Part of a small language model's weights: MLP 2048 GLU.
Each number is 500 + 40 x the weight over its row's rms, rounded and kept within 0 to 999. Layers, rows and columns count from 0. Numbers have three digits each. The size before them is the row's rms in percent of the matrix's.

# gate: layer 5 MLP gate, 2048x768, rms 0.0737, rows 483-602, columns 608-639
# up: layer 5 MLP up, 2048x768, rms 0.0728, rows 483-602, columns 608-639
# down: layer 5 MLP down (transposed), 2048x768, rms 0.0682, rows 483-602, columns 608-639
gate483 092:537435502444530455453427432526442487535431514536484492521506491573484532468464499508475561533509
up483 099:523528439427413555530484492473511443449512392495475531525505551571506526495417428539543495478513
down483 098:489535548510468478498433501496460450525496510491454416487478474461498519498595530482491458486486
gate484 101:499542475441404517444573469474480473528477513490556458405512428410489467477486461462467487513482
up484 100:514487526502554480503450521485469545525496540496547465510542498660507567522555464558505448416478
down484 098:595454527511455474473483484508509525474456396441421497463454531504490508537553522457501523515502
gate485 109:542612472453484492586474497503517542522541560496499413476519530524478570485544431471531525497496
up485 118:512462515565558474440447510481477507516429505490502540527461458520487562475472534457543467464476
down485 110:494513466473399524477424435472522424449512485471502608483458464451544445509486526533523479516519
gate486 100:553476489507452425488420463506452547476484530485451436511471483470451502512498491521452566434536
up486 100:527495546533483468471493584511438521488462441550462541584522532500475465513490489475515423514495
down486 099:447495561423437518462533481549427535411484568482423476556526528524525532497514463447437481549460
gate487 103:472462538450443470564478425445537493483522533438505549578450532543511472490444466551453488484488
up487 105:477518481470423462501507398486558524529501532543502535462586540686501490547575537515482475496526
down487 105:510426446507491469488490483482530583513461511421477438517497500499521471515481523453462469555471
gate488 104:438498490476509511490537486578474521509510512456555500531532530560464483539417471513545504439473
up488 105:475525495535548528502512524524498505459448488475501482561539585519471518528501482424477452480457
down488 102:480486489444479540559545573478482489521552528541515543507532474410547575521467505548519435546492
gate489 102:535511499513428531511512563486499482468470524509573505502357506484538456516447563435449482518554
up489 103:507508558535520433441527540579591500456456537513592478527462486546544537540530493508483414526498
down489 104:507405430491482486481530474490436532554511427571498525504540507495484537546505453468501500460526
gate490 099:546515471430552490539489473570461546491523513505487550455514545526543451476529544423426446521463
up490 096:539498499485475469486469507525498512508535504491425429502539490496518503529513500472518510473479
down490 098:490536536483537505483500509529477465518581425553497587498464519449454464554444482496538523467524
gate491 101:508521540512518497454539544466531496525499427540451508491545520477594482492494535568499511498520
up491 100:456553498492534500434459514486538590536518562509423498480463556544502459476460482469485477429512
down491 102:502482513553480514549491428508466492397483455440444501431583500465536574504526484597466481503473
gate492 102:534515540508490514404504472439492545558464479527482492500552552557517498453485457532483519494466
up492 099:519530521517492509461480373447460537421589451530522472518505464448508457507462462485490494435458
down492 100:541529537585514449511499541484502489534522536464522523464522466426434512502459565538482489459463
gate493 093:475607466456461461480565575446469496496530490433486540515409501515543491518488529541484533546540
up493 095:516509478491461500542479447494492484575539472501535460495510473476523463498532481515507479498524
down493 099:542482505526497510506472459498533543471461477491574513435532445409571528508491486451478521520536
gate494 095:499519468462522442492463506526541500476506526554602496495521479512532532544501445522492465468456
up494 098:551548505548500455553519548509521428470535473585513511450488497428464584501526544560471455467475
down494 103:526544535508491476533448536428482526461466512519568519498488483500465596449496438509528460528524
gate495 100:526466461429533446554510494439585528500493583544523424473501539497536530455510457441515452507493
up495 098:512502454472475450447528454527500514504533535532489498538421459487490522503531475528496445472469
down495 100:421473508500545528535542473565523517507538510532488513482522530465459430471480495546485510543502
gate496 099:473503540507488491483485509470552446508536580470437482465458529587456540482483520472442475487477
up496 097:504444520575513479475540574609446602435487488558548503470543524591493443526479524470552546541507
down496 092:480523507466447522509535491474503453478468515430619491543564442541472473437553493522492573569495
gate497 102:474504482463491500463528434482535485548461504530450477524426584462448512508464515502501516473463
up497 104:567573579539591520427532540516447487471574489460525463534503522521523515469525472458413477523452
down497 101:502543528454480492426535478421434509457515625508501500473494457490474514502477484516509547492444
gate498 104:587515479537428458432504496519490473459592532569482464503516567516533413508454528499492443455433
up498 105:563488526492430524538527457483534582452522495473534486523436465417501472460500511569506497463544
down498 101:422495533474536525527479462483497477528489501478498379460495571538488501499494546459481488514525
gate499 098:434613473450406535550492549514488536467513524461511470492557502465495467490503543536510519440521
up499 100:476477490506587453566470480542515493528540512487566485544508412517538483494503460513478479610393
down499 101:522474478515529492467515438466528511494526459500496475514509509462565479487556542524499481427470
gate500 097:382476462542480506407496469510570509432504526531503504592507559530461538491520485474515475503497
up500 095:444403524574492465476538529414501526432461461519482497475480527512535495480523468515573520482479
down500 097:517489433482610542521552437439524427462550494521489503534473490501486463464527558512494441525484
gate501 101:486431535573544506443501459529472440527439561550506436510532519451499385510453590564565490488454
up501 096:460508438588504476495461472497524464494518513458498508572489415439515522491456481491501457505459
down501 100:471567497422479551533546548475523438494482476526426482504566508578495464512475501516594483475553
gate502 100:559614537536522498593526466526487515518578444550476569513502537471564546473452512521448529471455
up502 095:571554582484473494513440479528523512436562547499520488508537566496467494517497483534473446495464
down502 095:458516515462463481465470566413474472444487443507515457528534462518531458450485526518534429492509
gate503 099:514578486566536367398453484518458479410497475478493508519463478411511564473507442497534487439478
up503 101:501538562502534376476530464503430510479541473494421475554530477373480503483475459471516513566487
down503 100:494504521479526511507520457462461534473527451506579541514533488536504549519475512559532537488509
gate504 096:472602513517515482477491521533449424547494459589454520465496519551537459500481484498533538501539
up504 097:456444423483486526514467490462508543495466526546509455481450494528525503452460506524517530510463
down504 100:445423519489490507504595516503490536486448513465549508531504536515519559483580499381525538470470
gate505 101:514483506541519506533472491488532497450498504495531460437381466510574436551511488551491495557467
up505 111:523504486450447531472500447539476503541428495584502438454419458542471497416493474524473474554419
down505 103:554511500578537491498448517491465503553431448492455454513469530427460473454476480498505451403485
gate506 098:537574519492513573496483446553485557505447576449544539488546464449526512485571521565455429456466
up506 098:446577485481510481572467498480505476551431468413588528510539456428545472470534528588413492527540
down506 094:487521474476500525481491471545551525430555477570502521489498445526470530537500488480532509503537
gate507 100:516492523512465510474474407522461565499532470531484510572456538461531487465544413487516498487577
up507 095:531558525506543466507500438481469503402548519484498459499527540516447547446518593517516552531490
down507 098:435492432499498507544493510513490510551511561498499631432569567459514522456522533436499577530470
gate508 099:490539544516524551444482486471471492481442519533534526509517446481472464550502497498549488528475
up508 105:566452491549472479493521561522526503533498506556450566525468522492552481515442516515482561454464
down508 105:436493514482467572441545514470471511565473499509552511490496466508386490516506498531512465521462
gate509 101:561499455476492478531443570537544453512513570478486531519477570464524452502533570515449616522515
up509 103:477565588537533478542488497521502511533421583548540542497505516454505473477448558490505560533483
down509 101:464538497436500547475514397433503499546481474444547510463482524562517438463491469562510483531512
gate510 105:498519540478461511429542544510467494518409469544470496536542467488462512476495546551502546506492
up510 128:442472433563490554518508491463515486510555514469517515540476490474453453529452430437465507502490
down510 124:480595483465535490498418457494510469474525536488561477505478485499484563557517480520570422464567
gate511 099:521475574522568525525557433455464526445511490468508539490471486476606500560494483495495541454503
up511 096:497455615418537478498496480574498524467509554464600531491515490401512555516524549539538499476541
down511 095:454527508537459495529473458501461430539487534442552524434503486584456517530479525452499458556418
gate512 095:524485517502439449509494477559489508477496388551413562510520488519493513580511567464463546503508
up512 094:474512436497524412527521537507487498549507482523533550529436450461503502454471447507479521449465
down512 094:539521533497475456467519490485464530498515420484488489503473449520497429498447453509534531540543
gate513 098:573502493447519464478502467494552474489518537488417503549558513479530509493556540504514447510510
up513 101:491509546546508404500499476491492491525488533508530559503431507504517453604480469524493585501481
down513 106:529538590516437458480507505512498515415423534526451517513495523549505481502553576426457457475515
gate514 104:409486517448540509471503446430453473537483545544533489532448472476481500557524558497505481505433
up514 105:450456492501541506470517505493529483497410400515539591512508503464476458513502543440470501532508
down514 104:483461529533478453461496580450500511541407497486490489493488459645422440527530475494509505483413
gate515 101:452495560442527508657524437550546432456509414500434478503497423518469542528537483490483482484437
up515 100:447537543516554517587524444532519497452518459532480454528452436537455485515497459510496479457452
down515 102:444494509576451550532548529470489503547530500506545459419447449547545473501451522527481478545497
gate516 095:499480560482489487497550525502559503466498501546519490553529488499463438435447489527521570480519
up516 091:502531464500516551476478544457462545454531444525499485565502462480470479502497570458486493474462
down516 097:528457484543512481475505464513522480521455513554474486479510411498531566368512535504485522388494
gate517 101:476485526477561541554510453492463466510549515531443492575507536488493508525496530539545483570445
up517 100:442478512462520470510478518498563452505437487507528490495544553487501441557527450530551484539564
down517 100:562530519504469470459421455497478498482485513449514474496495484468425465550496533507485513537472
gate518 104:538452559467572521553549481459562465487472522526469544427476491458512433568560441432445521505480
up518 098:522421589469533509421502536510538489537467482491576561510480520513689476519478484490464529464439
down518 099:547503477449499525443453517485587435504560459491546472491536558540453467567578565448473499459441
gate519 099:471454487482453434457523412463540494492481500469465573434529430479389496471483462505427578407488
up519 096:567550560458576543483476488535544433503530500552452482500470494477546585458530520492484505496491
down519 097:459517457544448421536534468465524517453529491519414518422541560462541522532478480404464456466436
gate520 102:551464582484533500511522529516518498503476479438557511458528482494560414492523469463556519502495
up520 108:545515463513474512545481502489421534456576551512447453521500505502541525516495585508496431495418
down520 107:550500492457509480440450444483478516487472426481451554500507518528525516443482597579492540537486
gate521 095:467474580459476441527576489502461504515544500492503469550430464446544501494468469542467519505478
up521 100:493479548474433502466467511468556462566543507549501511481560477506505517543547444532500484539553
down521 102:551487574503514463551525459454423534495556583458517556551524534489520483508484482519486521509501
gate522 101:595464482524488443471533506500541509528423514556449550543481484501506495553492529543475499490434
up522 101:512521460443502540555557501546458490530490491464520511547444572404480514548559513445478485493518
down522 099:493451494494441489466489481419452422558508500445442471448562512462550424484468473592500494538540
gate523 103:529520461482555507517505502446524502522526533523411501504490524544514501539422612555364492544481
up523 099:561417489442570486495517509526558448457461524540433503504504484529523542422496470475410462522467
down523 099:572550495574532526510556445457417469470592495473546568539488508482462524430547518544532537443543
gate524 103:560502527488453441488471565501487445482448488445436470489480432500481501474542466467553528494481
up524 103:488518543473502481498501453462497530506535414528441484464459421542540542433424578477453509509469
down524 103:534463493489483463487474377501439480447498433503386497498439542485515471485479494482503527532523
gate525 101:488528555457478451421561504488555520485482549410531519577476558552539525525467486377465574521516
up525 102:511514422551496462589499518523515505555488557501553464446538464454447499496495543507472475449550
down525 100:497469451485498540495469546510460515508500526491562549530475518463536509517555486396454411494503
gate526 102:448525508503514467567508411537534516537523567473504514504514554480545492495509508558486440476497
up526 100:537440483417470537471552446501455499528467440520517498530486464509495513572485516513543493590414
down526 096:495543402448526483487447575470547500517532479443531574490553580491499439513530434494537465546442
gate527 100:547565515553499465494468426440544461584512472486500513499485486525564487508544504486431487566482
up527 101:483495512508457436550498538568440616490433506542498485574483516459507541497435517529531455558528
down527 098:463468517449554554498559581467520498561450521482522494464518514529523496446502516498532519473485
gate528 103:472495631492492472592498435496430517494516472544540429583481477554556502481509489488467448443446
up528 102:486469457513515495524546527489460514569515474540518513552508530552459561511455517486537559547563
down528 099:469539487523502504534465452506513517520518571552470528496469498485515492506526473463511474524468
gate529 102:468476431582480466467486525416511486564516534502551484484563511515478517546503546497513506507550
up529 095:452527502505529532505436514455520480559516512525491527550492512549549470486479472500463477435545
down529 098:484495531516487509497485494507517563525495453546529457469504497494551521446561377556546499563487
gate530 098:467519502475524475518469519502455550475577518450508529558497479524522521581485504487516490508518
up530 107:446563556579442502496525434478401549532544553526465566481545424514481534466431501560476531495476
down530 109:494504509624514491545547516489509548519477547532477509549492525479535519486482521523516480461513
gate531 100:488477530507501506524583459531499480457471517583486503468502436473458534545548490508458490454484
up531 095:493515452584426501548503511509488593530507532527533401504539521501441479487541482468552513469456
down531 095:526535513495502471498535454471550552481501505571527548470510490520572497446494539451478500457498
gate532 097:535510467543502457542501527561520498517514504475536466523530535566456495480553517501539537506536
up532 101:528569519562509419429425447526508490486556542470567590507557456419462438457467471493445512545516
down532 102:423484529525473577469515499528571509460481481509457490477468534512450508541505487486486427511514
gate533 100:456554520485519456547469454487514484511508482517503516489490528471485502507450429489496547423516
up533 100:542536533503395493459505548494491416536473499506480576455491500537499513448409539551521503504433
down533 101:522471521437540432586473481526482534512487500453509540507522467518459476534455471528520519485513
gate534 099:524492452467507535431483407573534493495447525507509571433538487500509422440597506554565441530443
up534 098:439538448492493545534492451506452470497519475522448534461589497517489436531486464476582516463518
down534 103:445479528459545477505483536564514487510514450588558522494490460505449521489488520514466472496524
gate535 098:503465545516473534544583437529494503501516527529536423492368504510482435514486534509477569422519
up535 101:437542464575550476565412495501475462448509553455435465565527471528505570469493534539578512531486
down535 101:566431532514544547548517534492530586487408395600536518513536541490513464510523519472582539572491
gate536 102:449472393439432471488556550381476480511540570490579483547487553475485476531432533465520597483549
up536 100:529478499492463589596494538471462569492469439496442494527474461567456495471503441485428407472464
down536 099:481579535490535480508542510544469460491508482492451520443544497479542467435517502428541543527476
gate537 096:470496555425432494466514413427495461575590521548441501483516519387471547524552516524515517490552
up537 097:552547573499515495427503469444513526440472511492527476533551441499479474462503446521523493514442
down537 100:559539474564470483519491571470521436458586504484415466504513463490473437617598484540465493509535
gate538 100:462452535489493506524525522616479468532458480491501539494515563543558561454472467550507528512500
up538 109:539546521453485471476529472500462513505515539526463507515441517515456494502506544483496520523538
down538 108:546487508529556460483433515478522552473490487414515544478452512524458567488506545482543529487462
gate539 100:502491468499531473477498384469492467497455467542487457511412486551483518468538456516533535509470
up539 097:543546568550481473500531435542482548444504542547429460521494525437439462542467433516490534471457
down539 099:564533439462517503450562543568453495611486447437512511508462491529510511452568477527462482538528
gate540 098:560580460515540522479502542508545559553479419427476471449462515463566525487462484520491560444456
up540 102:554524451449539567514508504574463440492484532499492489472452532495546518549545491449455510540517
down540 099:479445533570464556460438521519550525499527460488475540446470599564527511462494452512444502502531
gate541 090:499540430445493508428565466496550492559534434494480556467429503472413444563507530512520579536513
up541 099:502451551555524482527474498547513519515509508560434521533516478513478539446472515492456463539456
down541 110:460522499481491523494488429564504497495492564514485589561546505486516499460499547437447503485550
gate542 098:494510466519527458539453525511470553441557498502503462549538582464466479481528507509543524506570
up542 099:507481470440535535575435543498512440558531459524529562491467505467510482503445511439498539514524
down542 104:465549553521466438470568518457454448588510506506474524577514518452524504427495492536418546541468
gate543 099:517560457526452501599511528451618489538490509419527576526494531503427525517563497452451490456431
up543 102:449471501505462520470519508479543554482533478546491441486492513499513563463515529507526462569496
down543 100:481502530521506383565576473447427491516391556503552474494574488531471473533501507530449517460535
gate544 101:511502524459529438482524419494543488476488504483489523496502507509485479472491558513503554519450
up544 100:514525464548465554489524531568491488509483510495484461539473623510483510553458508517453522495421
down544 096:567532486568501514543541548529454592447471487501530523471478564511494412511543525487474477491515
gate545 098:534474485478563525444447498499491585548508377483545479571489484470460483525494498508518451562507
up545 087:447438499543483552523521541502477441476471506535496499484492456509492501480470508481389472483463
down545 086:481487585505465507482501517504556479532524536457527552560464514454429521415437453561490528526458
gate546 102:492496495526464502512481536496478522476533474507519473489552505478499483543484535438540478535562
up546 101:483508508475508458453445497536473491465544468550577448568554516531518421527484533459400508541449
down546 106:518523529552465515477550479494542515475479527438546416520498486525499506452487498536563510460451
gate547 100:477524456447461535499515559473471418486478493472416505451507489470497495522503453495497515525467
up547 095:511496446477473421479440463477555512445562545487536477577509509472558533521495542523521465492483
down547 097:427465524467504564486545514470429482506492523543481475454494567471460498480462434437494496507424
gate548 101:486566544469453551501532516467497555532434496514443463554558499507472531465511510466534498519449
up548 102:584588488508538412499423553528507475512450497534523468548446545500572471551446548463535515452490
down548 099:445486479538543499519447470544486450512567497468434489506477428509512505548551479542476528499449
gate549 099:501449545497492562509500547512504479463542491481445501421549450498423533505517456569451469415518
up549 100:565427532504517476547498503470466492492521498434500462438534556422526508471497481460442466483481
down549 099:478527522511465527514503487444460594492482459485502514523485558496481395531449458459548429515461
gate550 096:499538414409535523542520477502510535538561519516528506457459521493522477479539472497490516468539
up550 099:506508497490451531554478546521548460470557466530565475479465546504479486494530617499496572490491
down550 098:525489487505404527500509513514561495520416537515527519487433460457428514402464456498411494471505
gate551 096:522475400440549425491465528433526531560487518488474532500435550490496474540449547426489555539493
up551 095:525457444471512422486517517534505513459515503488483469561565558558435540518528544484465524499534
down551 094:559445519447487452494529497531533504558516473466545435539540494473499484483530524516510474471423
gate552 097:460427468545573515489592456492576442528523534420577508469541504449554556505499536420516512478525
up552 096:550464533461467460475515481474469483503490533511481494519468530547415529473524530538524526570521
down552 097:511547511434525540498561466496562495479465464511503482540449498475475540575530521493487510511499
gate553 101:411530543522470448512499503539556523517554501528477506483506396536535464567495489500504475501494
up553 100:469474442485440453527514536454538536566504487549471493490549491529492474508449516483477542447554
down553 100:475499523480488570569441477519474530509487548493500412540565486457548497504466471492498524507502
gate554 101:553564437553482444528511514485434460525494528501503507475471503505580502482473500543553554496532
up554 101:512473500462486424570606508507420495564499507532517524464458464502423488505501512514528547476503
down554 098:428555457543519471400452464522512601518490498504439509425543520476457459510511514515519511562539
gate555 098:485464450543486462497518526536436521446526467410486489497506536474563537463534528559501549443517
up555 095:417575498477481529570441459434473425550476555451512468509498521447484517487493478533497457490478
down555 099:570537492382534480533530575470472547507565512495453529459511494546484459525510509547546558546484
gate556 098:616489546489538470511512525495551493490536494560528500538559508457543458512571567572505490510551
up556 093:491488530468486494491480562547480455497505491530493416496501478470493501493525468508497439514430
down556 092:517589489516538492505530484494478517426495523479503444523457463465513455515484496522463501436464
gate557 101:503475472502484509468499558559514522512481513544504437487452508522531504505507409447538457473475
up557 102:429533655482500467550517489473491468465525585477444494457555467494519492467540532544460562526475
down557 103:511507530452484522540505541508494428499486468498463554454532450508468398519495506471519480599436
gate558 105:469507514470463436575512541500455515511437522409544422487446526502527503569523412557499467543465
up558 097:556465627473496495518487505458467507532566495515551429466501530527490498471462471546516452490510
down558 100:457533428519558478448591501547549487526487510545473516537513490485464513572452469524463518507518
gate559 104:475407411494506544473526472535446573509467582438450510478487463539509566527571464520465509586470
up559 100:516492564545476475496493531465449510481474558546516506485546466466475461490482515428498489431448
down559 096:539544521488530481496503493533504530494450460474465406538481509514458466523475533481451477471535
gate560 102:501510501478424538539481507504472482460491545446496528503444535514497422474533520445470469486466
up560 096:538551572467489476442457510544505517525553516522505531491520486445546498506471508459465499539528
down560 095:538512503449521528459571468564490479497499559506481437506429466492426507483500503474554534543482
gate561 100:465487594451491485522503481478497529408490475512536490521599535466592565525490428472496499481525
up561 099:509507555568498538534490520420547553467455536502542489482484496466457492442564536549431554494525
down561 101:492522527585424458545528516469474431540550513536505503484572514511622550562482464477594529513526
gate562 108:540510507511529547500521436447550565513472493526487509509475514509545498483467522524490474516492
up562 123:527499486456527473467468478471507556462461531556478470475439467474491525531503520451499462517539
down562 117:452468517485480515521506410454480516538492476496529513535439518512527475515490493513472436487460
gate563 105:494531445455535432492570461476553510536446479518483546524429550536436532466474474488437522474556
up563 104:502464528509537560483531475483497479512438500480482561528473481430516525459495509507514535476534
down563 104:569485517451492487531537476518534536502557504547537557481505556475548587524498466518511534451464
gate564 097:463520485440519499472584444472530581494539555457400496461532522465462592485511508393468541434545
up564 104:519439510490465453468525509532463519501533573478454516475529510491512592569497486497520498445523
down564 105:490508523516560474518483526416554477560424533470521420454493474478458544519464474423512528423552
gate565 103:530528529523453546532511530464485503493515519477442437507554442471633492497560440540545509518462
up565 103:474491454549469421488494567541515497535494487500528459486409586499510471478476502495492491494511
down565 102:524515497503494433549495514549496475434488548503461550518494480546482527482589488434500517487565
gate566 102:517513488510525517430493459471471459517558481468554478528546473463525502462436497472512554395518
up566 098:478462528592551486502565549582464531480484518461483519431474454546550547521490576458447427564470
down566 098:494507555572481588531518453459471518511564522458446531497480491466480512492474482512537577542469
gate567 102:427469520495518503492557477482515524538508488491479467441435527454496502475364512479448555499480
up567 104:580516479451510493526463565554578509552486506463486501514511501526551571536544513461444475574478
down567 104:467567510575499514458460521428502479520499475459530487475502484495506471509591558536578614518435
gate568 103:402471514525551535514484550539432428465472487453493531462457555479443529500478421556462439482551
up568 108:490483483488530489486538527556494481484458461551500532462490559472556497459471423525483468550575
down568 103:563420472496515583550465520537501435540452511480474470498548450562498475471456509502465440487461
gate569 102:440482525518476553499494522386545459560481514451435501515449426522502504539521495497561540563513
up569 100:451461471569488540505494456446534542485375571553489456473455399530520473457476489589548519548468
down569 102:578525481472552425578446478546550552462494496484521528548477565482500491463451516531514455468523
gate570 098:494486502523429545518461519500559508481492513499521483472445426474521585551560478460497461466525
up570 104:456425471496465483399553501489542436446520501480570466484508465483523474546467497560469477467504
down570 104:458517409489489414540538501503486511560486460444523534465376480466536471454522445496522535532495
gate571 101:467501562553463493501513465576566488574516542468539485553513541488490470572537497486513491522495
up571 104:539487508533548538494505602537457515506429469539513544413454542550478465522400541503513520434511
down571 104:485497489508475480495511493447461354516488488596530529528546477485511510532526413505518498600479
gate572 099:470513449519487459491488462425488454515510567536480480446479547369496468455561505435521447536462
up572 102:531514488507485456483504546453518467558527422570512478520502484629554497513471497424536550442536
down572 100:488555443505449508535554493465477555411531501497566516517500483468511503512460483499500494548426
gate573 099:549487505492470473470561535608518497511485462475503530506546446551495488402515519502461465533474
up573 102:456462503439507476527460484519497431539514455532505489465537538521552449509465561463470482458481
down573 104:574489513519416530498519500506432507495521490473478483485527455459580505476468521446487553508504
gate574 101:504533547466501474497444445461467474452498398559539514503444514520466538469502497481490512554477
up574 105:469434533436601460486531506419440459505533511551491446421481466547494469478503560502484541517489
down574 101:472476456527495452483427505487516554426420524487494520534550499489472563468455429487462528491553
gate575 099:539495476467462532449531511551502497464582461523561498492452415608496517424529496430440512521487
up575 099:567499468487508499475485553570504511504513515530530522421528528571480411498491467566486516449404
down575 102:419487476497510505452425533529558468432423432507553483425424384523500521434478479443510453519491
gate576 099:507555494479424436546517522474567534538532550492500451539544518461480498553471593515524465476535
up576 101:504542479474438404508572470436508484507447518491497513480512467481557452484496498443456471506470
down576 103:505429512456511629483518443559534511529492505471466547526585463494489521522558481492536487484516
gate577 097:483411557510519498541554563573543498505452485451471520541502432403562533487459402482530526543474
up577 097:499559517498489502415398522461471460506449567493572467470503474510492520549519474547530511469495
down577 103:530501510512526623497524443500528529466489540477480470555545460454555565468453553501519510513496
gate578 099:475519544451469455538455526528391473519530508531518526437498519574567495511551476536463532558493
up578 102:518553456499533458495546527493493494538547484594550482501475484469514443446544474563513529446499
down578 099:491522510527459521555511581463434526469517501523461519465476577495482536523477544480429437494499
gate579 098:422514576542479413521491540541561487519509541411493482462513565465492494478475482593475571564466
up579 113:561558468564557477529452488467496566495363456492525472537448541512530491491468520442531544526548
down579 112:537543481449469469486409471451561566438537544541568490477462534520505484551532489559539459557533
gate580 101:492505523482532435583516481560536538493518493504498486480504400444534460487471453569497518486437
up580 095:503451540436561517496514416577485544563486556561489483565455511462527562547486374440573499475535
down580 096:528461502511497559489513537492491444479539480492507448495492496507449523451564458539491548516436
gate581 098:516579466487530531543463465513471386535496477533504440459453490504520517530492400476529512501556
up581 106:550502500503520558510454509476544439554548478505542455445534471601521474555468464463486494522530
down581 103:515505483462472532549490520542509497523476504580544505520463548434479539568554496526563506472552
gate582 103:509531449540463536482499532493559468595470497459548550549463526511543478488515502522458514452536
up582 109:520521502524571470488528565533576523565478511488557524458541510488473485524479502579514464432552
down582 108:481497507536509536465516545504577551444568521389487487617428558489540482487492503493581499561459
gate583 101:512456568581518496474537507593494520552469561462527519487447491519524477537428479526538508460489
up583 098:513503489488469438455440509455604544478432501469435482444533455501471532567493491518521433545518
down583 099:486538496476512500533469511472524462546469491449516495570412462504518554555550511528483555543497
gate584 113:562467458508564444582497516536504469449515534508452585497487546529474498412482489544474481583444
up584 103:535546539455539470462469472481530558529492515460595491470447494527551545519428501418454500511543
down584 103:477502466495523500510499509472440417538528521486509494490526561519506435477537494453501484517573
gate585 098:464526482485491545479434487452531532503563514503477567474516538405540510497431471541460501560546
up585 099:506472569518493482548528490492477525507462523479485381461452503536438470517515507497564463477476
down585 096:467517443530409436500467496490532535586442477503483546500468533476563481573525446445508486577531
gate586 098:498464436493503424509505442465501476505486501472533522465494536438560529519479576487509432522474
up586 101:511530521445448394500481437514517445424479448537454430493551516480443465494495468492490449442537
down586 101:479496489492537566541533490491523450478473520503478530478531508571491533473488446504500530604500
gate587 095:534495457559488550507487471529502548501543520467563462474485520539534517445547529515496512501504
up587 097:469494446492534490544594481401536538455459497522508475514567445569519489525564552478576602515463
down587 100:492438490572532520460461495544525495519461528441472489396474492493521509529491460532536477508534
gate588 105:444606527460545478499515533535488533465513476462507476516483498476485524522557514522563525470551
up588 093:433507436529466509494488499509496452432491491520467437538501472498461487448519494559487477504535
down588 094:523502560492532418511494487455530481476475477562526505486518543510531499533466495539489595462521
gate589 102:458531510492523390482528471456545489583496474516445496488475506526476493505494486447441484550490
up589 105:373450566440584530525570513498533477475482516563436440502464542415509501407446462521508505533531
down589 105:502529512523511493555506498529487473574472451463481522447490478525494453505445497488493472479527
gate590 102:540460567571533527479509505491518473503455540493520487518520421467516525541452527458380518486517
up590 103:497499550446493470526466494498522504541512543473419534510527585518554539523622437531509490413525
down590 107:538505458544500478545512513438520530435461417493491510423545574509486557516467465489499503479475
gate591 095:490475529432516573458470506426497574495478485469496534531499512519500498562531479521541569487495
up591 102:547473531437521537445464444483481489500526518407540546487512546515514446534489515506517502463509
down591 103:454525492622518452370541570431534496490482461439463503541454530560524451562509487494459482473524
gate592 093:477510528517502414560483481523549554479497524532503495536466435560413533530494522531476498465501
up592 091:537443412454466554456539542505436489465455400486466524453556553466565558413498459459540449530439
down592 094:464566471493507434480490490547471473492443545521538559520402512462428513509499429434453523558511
gate593 100:484482420500457526490534462498517450486529471426492474499567572599489515454499555521470474498505
up593 099:456504519583515459503530467472511486545460505504528457493521433509480447514537532505440541545536
down593 104:539476478477451565536459506510511441499538501490451479545473525549512456438567498453533554522457
gate594 102:430476481493523454461462503495525501481518556452526481479439465490517511632504546509463515533551
up594 099:505476565429448471476515431486518547513535489489466457566502413424522471512469531526489500482499
down594 095:462477547430507528518466494449488514531528543480475418429506576527453457473547527514400428518531
gate595 099:460512487482429465463438485549471521479566523443464521460483432479470502510490514460596537507522
up595 093:517478488412534437491510545497384524506547519551530477442523520505514549522500451492523534465448
down595 097:492510551444482442488461583560524510503466435501497397459472545482448498492472475541492428453586
gate596 101:536604553521477531444484540534509554537471471493446507503533565544512520451506511539563517413528
up596 099:542468487462478533500480524441491492440439548491498462510507488520536478456489499472448453430500
down596 100:482455580505491545508519452510447489541544506540570489464483537494479492496487509476481546491471
gate597 098:517447431426466569484579478554566478536479492474524479532408572523492479436515578534484554541458
up597 092:489504516523500465498513493502417537457513470567484551489494456484499501431553525469474505502480
down597 093:490423516516541491467497459527554559473473505473418474466550526533469516538549416479515495439519
gate598 110:524490505443511533510557509411516494486502505521458446479498484476517535455430491517523461611492
up598 113:462530535506466498527493502486452529437555513536466460503483570468458545543453540500534428572544
down598 106:470480542558556493459558542481489509518551529559513461468520494466523555465507478522530444547523
gate599 095:508581463556458509536507523460519533506517490470549506532544480457517415456511547470453559443491
up599 100:461462526498453511527520469450484484444451457531536502528546484563462460450463510493507456524452
down599 107:477513546460431506468485455503607482507484492505514519535515626503581524532554429449475516482592
gate600 099:443511467460494565426487463437520484507493494496506480537521458531519548475493537483467448477528
up600 105:430471432436456468544496524473511434506468531428482467457515509521551537531392521455469488475534
down600 103:488440567464509502480459514508554506409474469581413511522453478443474514513523515450506453495540
gate601 100:503496448529475551469453490527546483523458514549470515561535537486461498535503474522414549463467
up601 108:505524448547483461463478484498517475486438454528432507415490505488530441499457484462442522485503
down601 101:481479508521509489478489507509536516495471459527513516505529522536543547559461539532446478421465
gate602 100:480442554447504537512459447537489523496464536460540492526535492446480506533425483438534462543478
up602 101:544475514519454497558517578546557527461501456528440493502469489523602449497479439521508482467499
down602 098:507502493466481472455517536442478518499476545449543460573518494457510581520513421509478535472451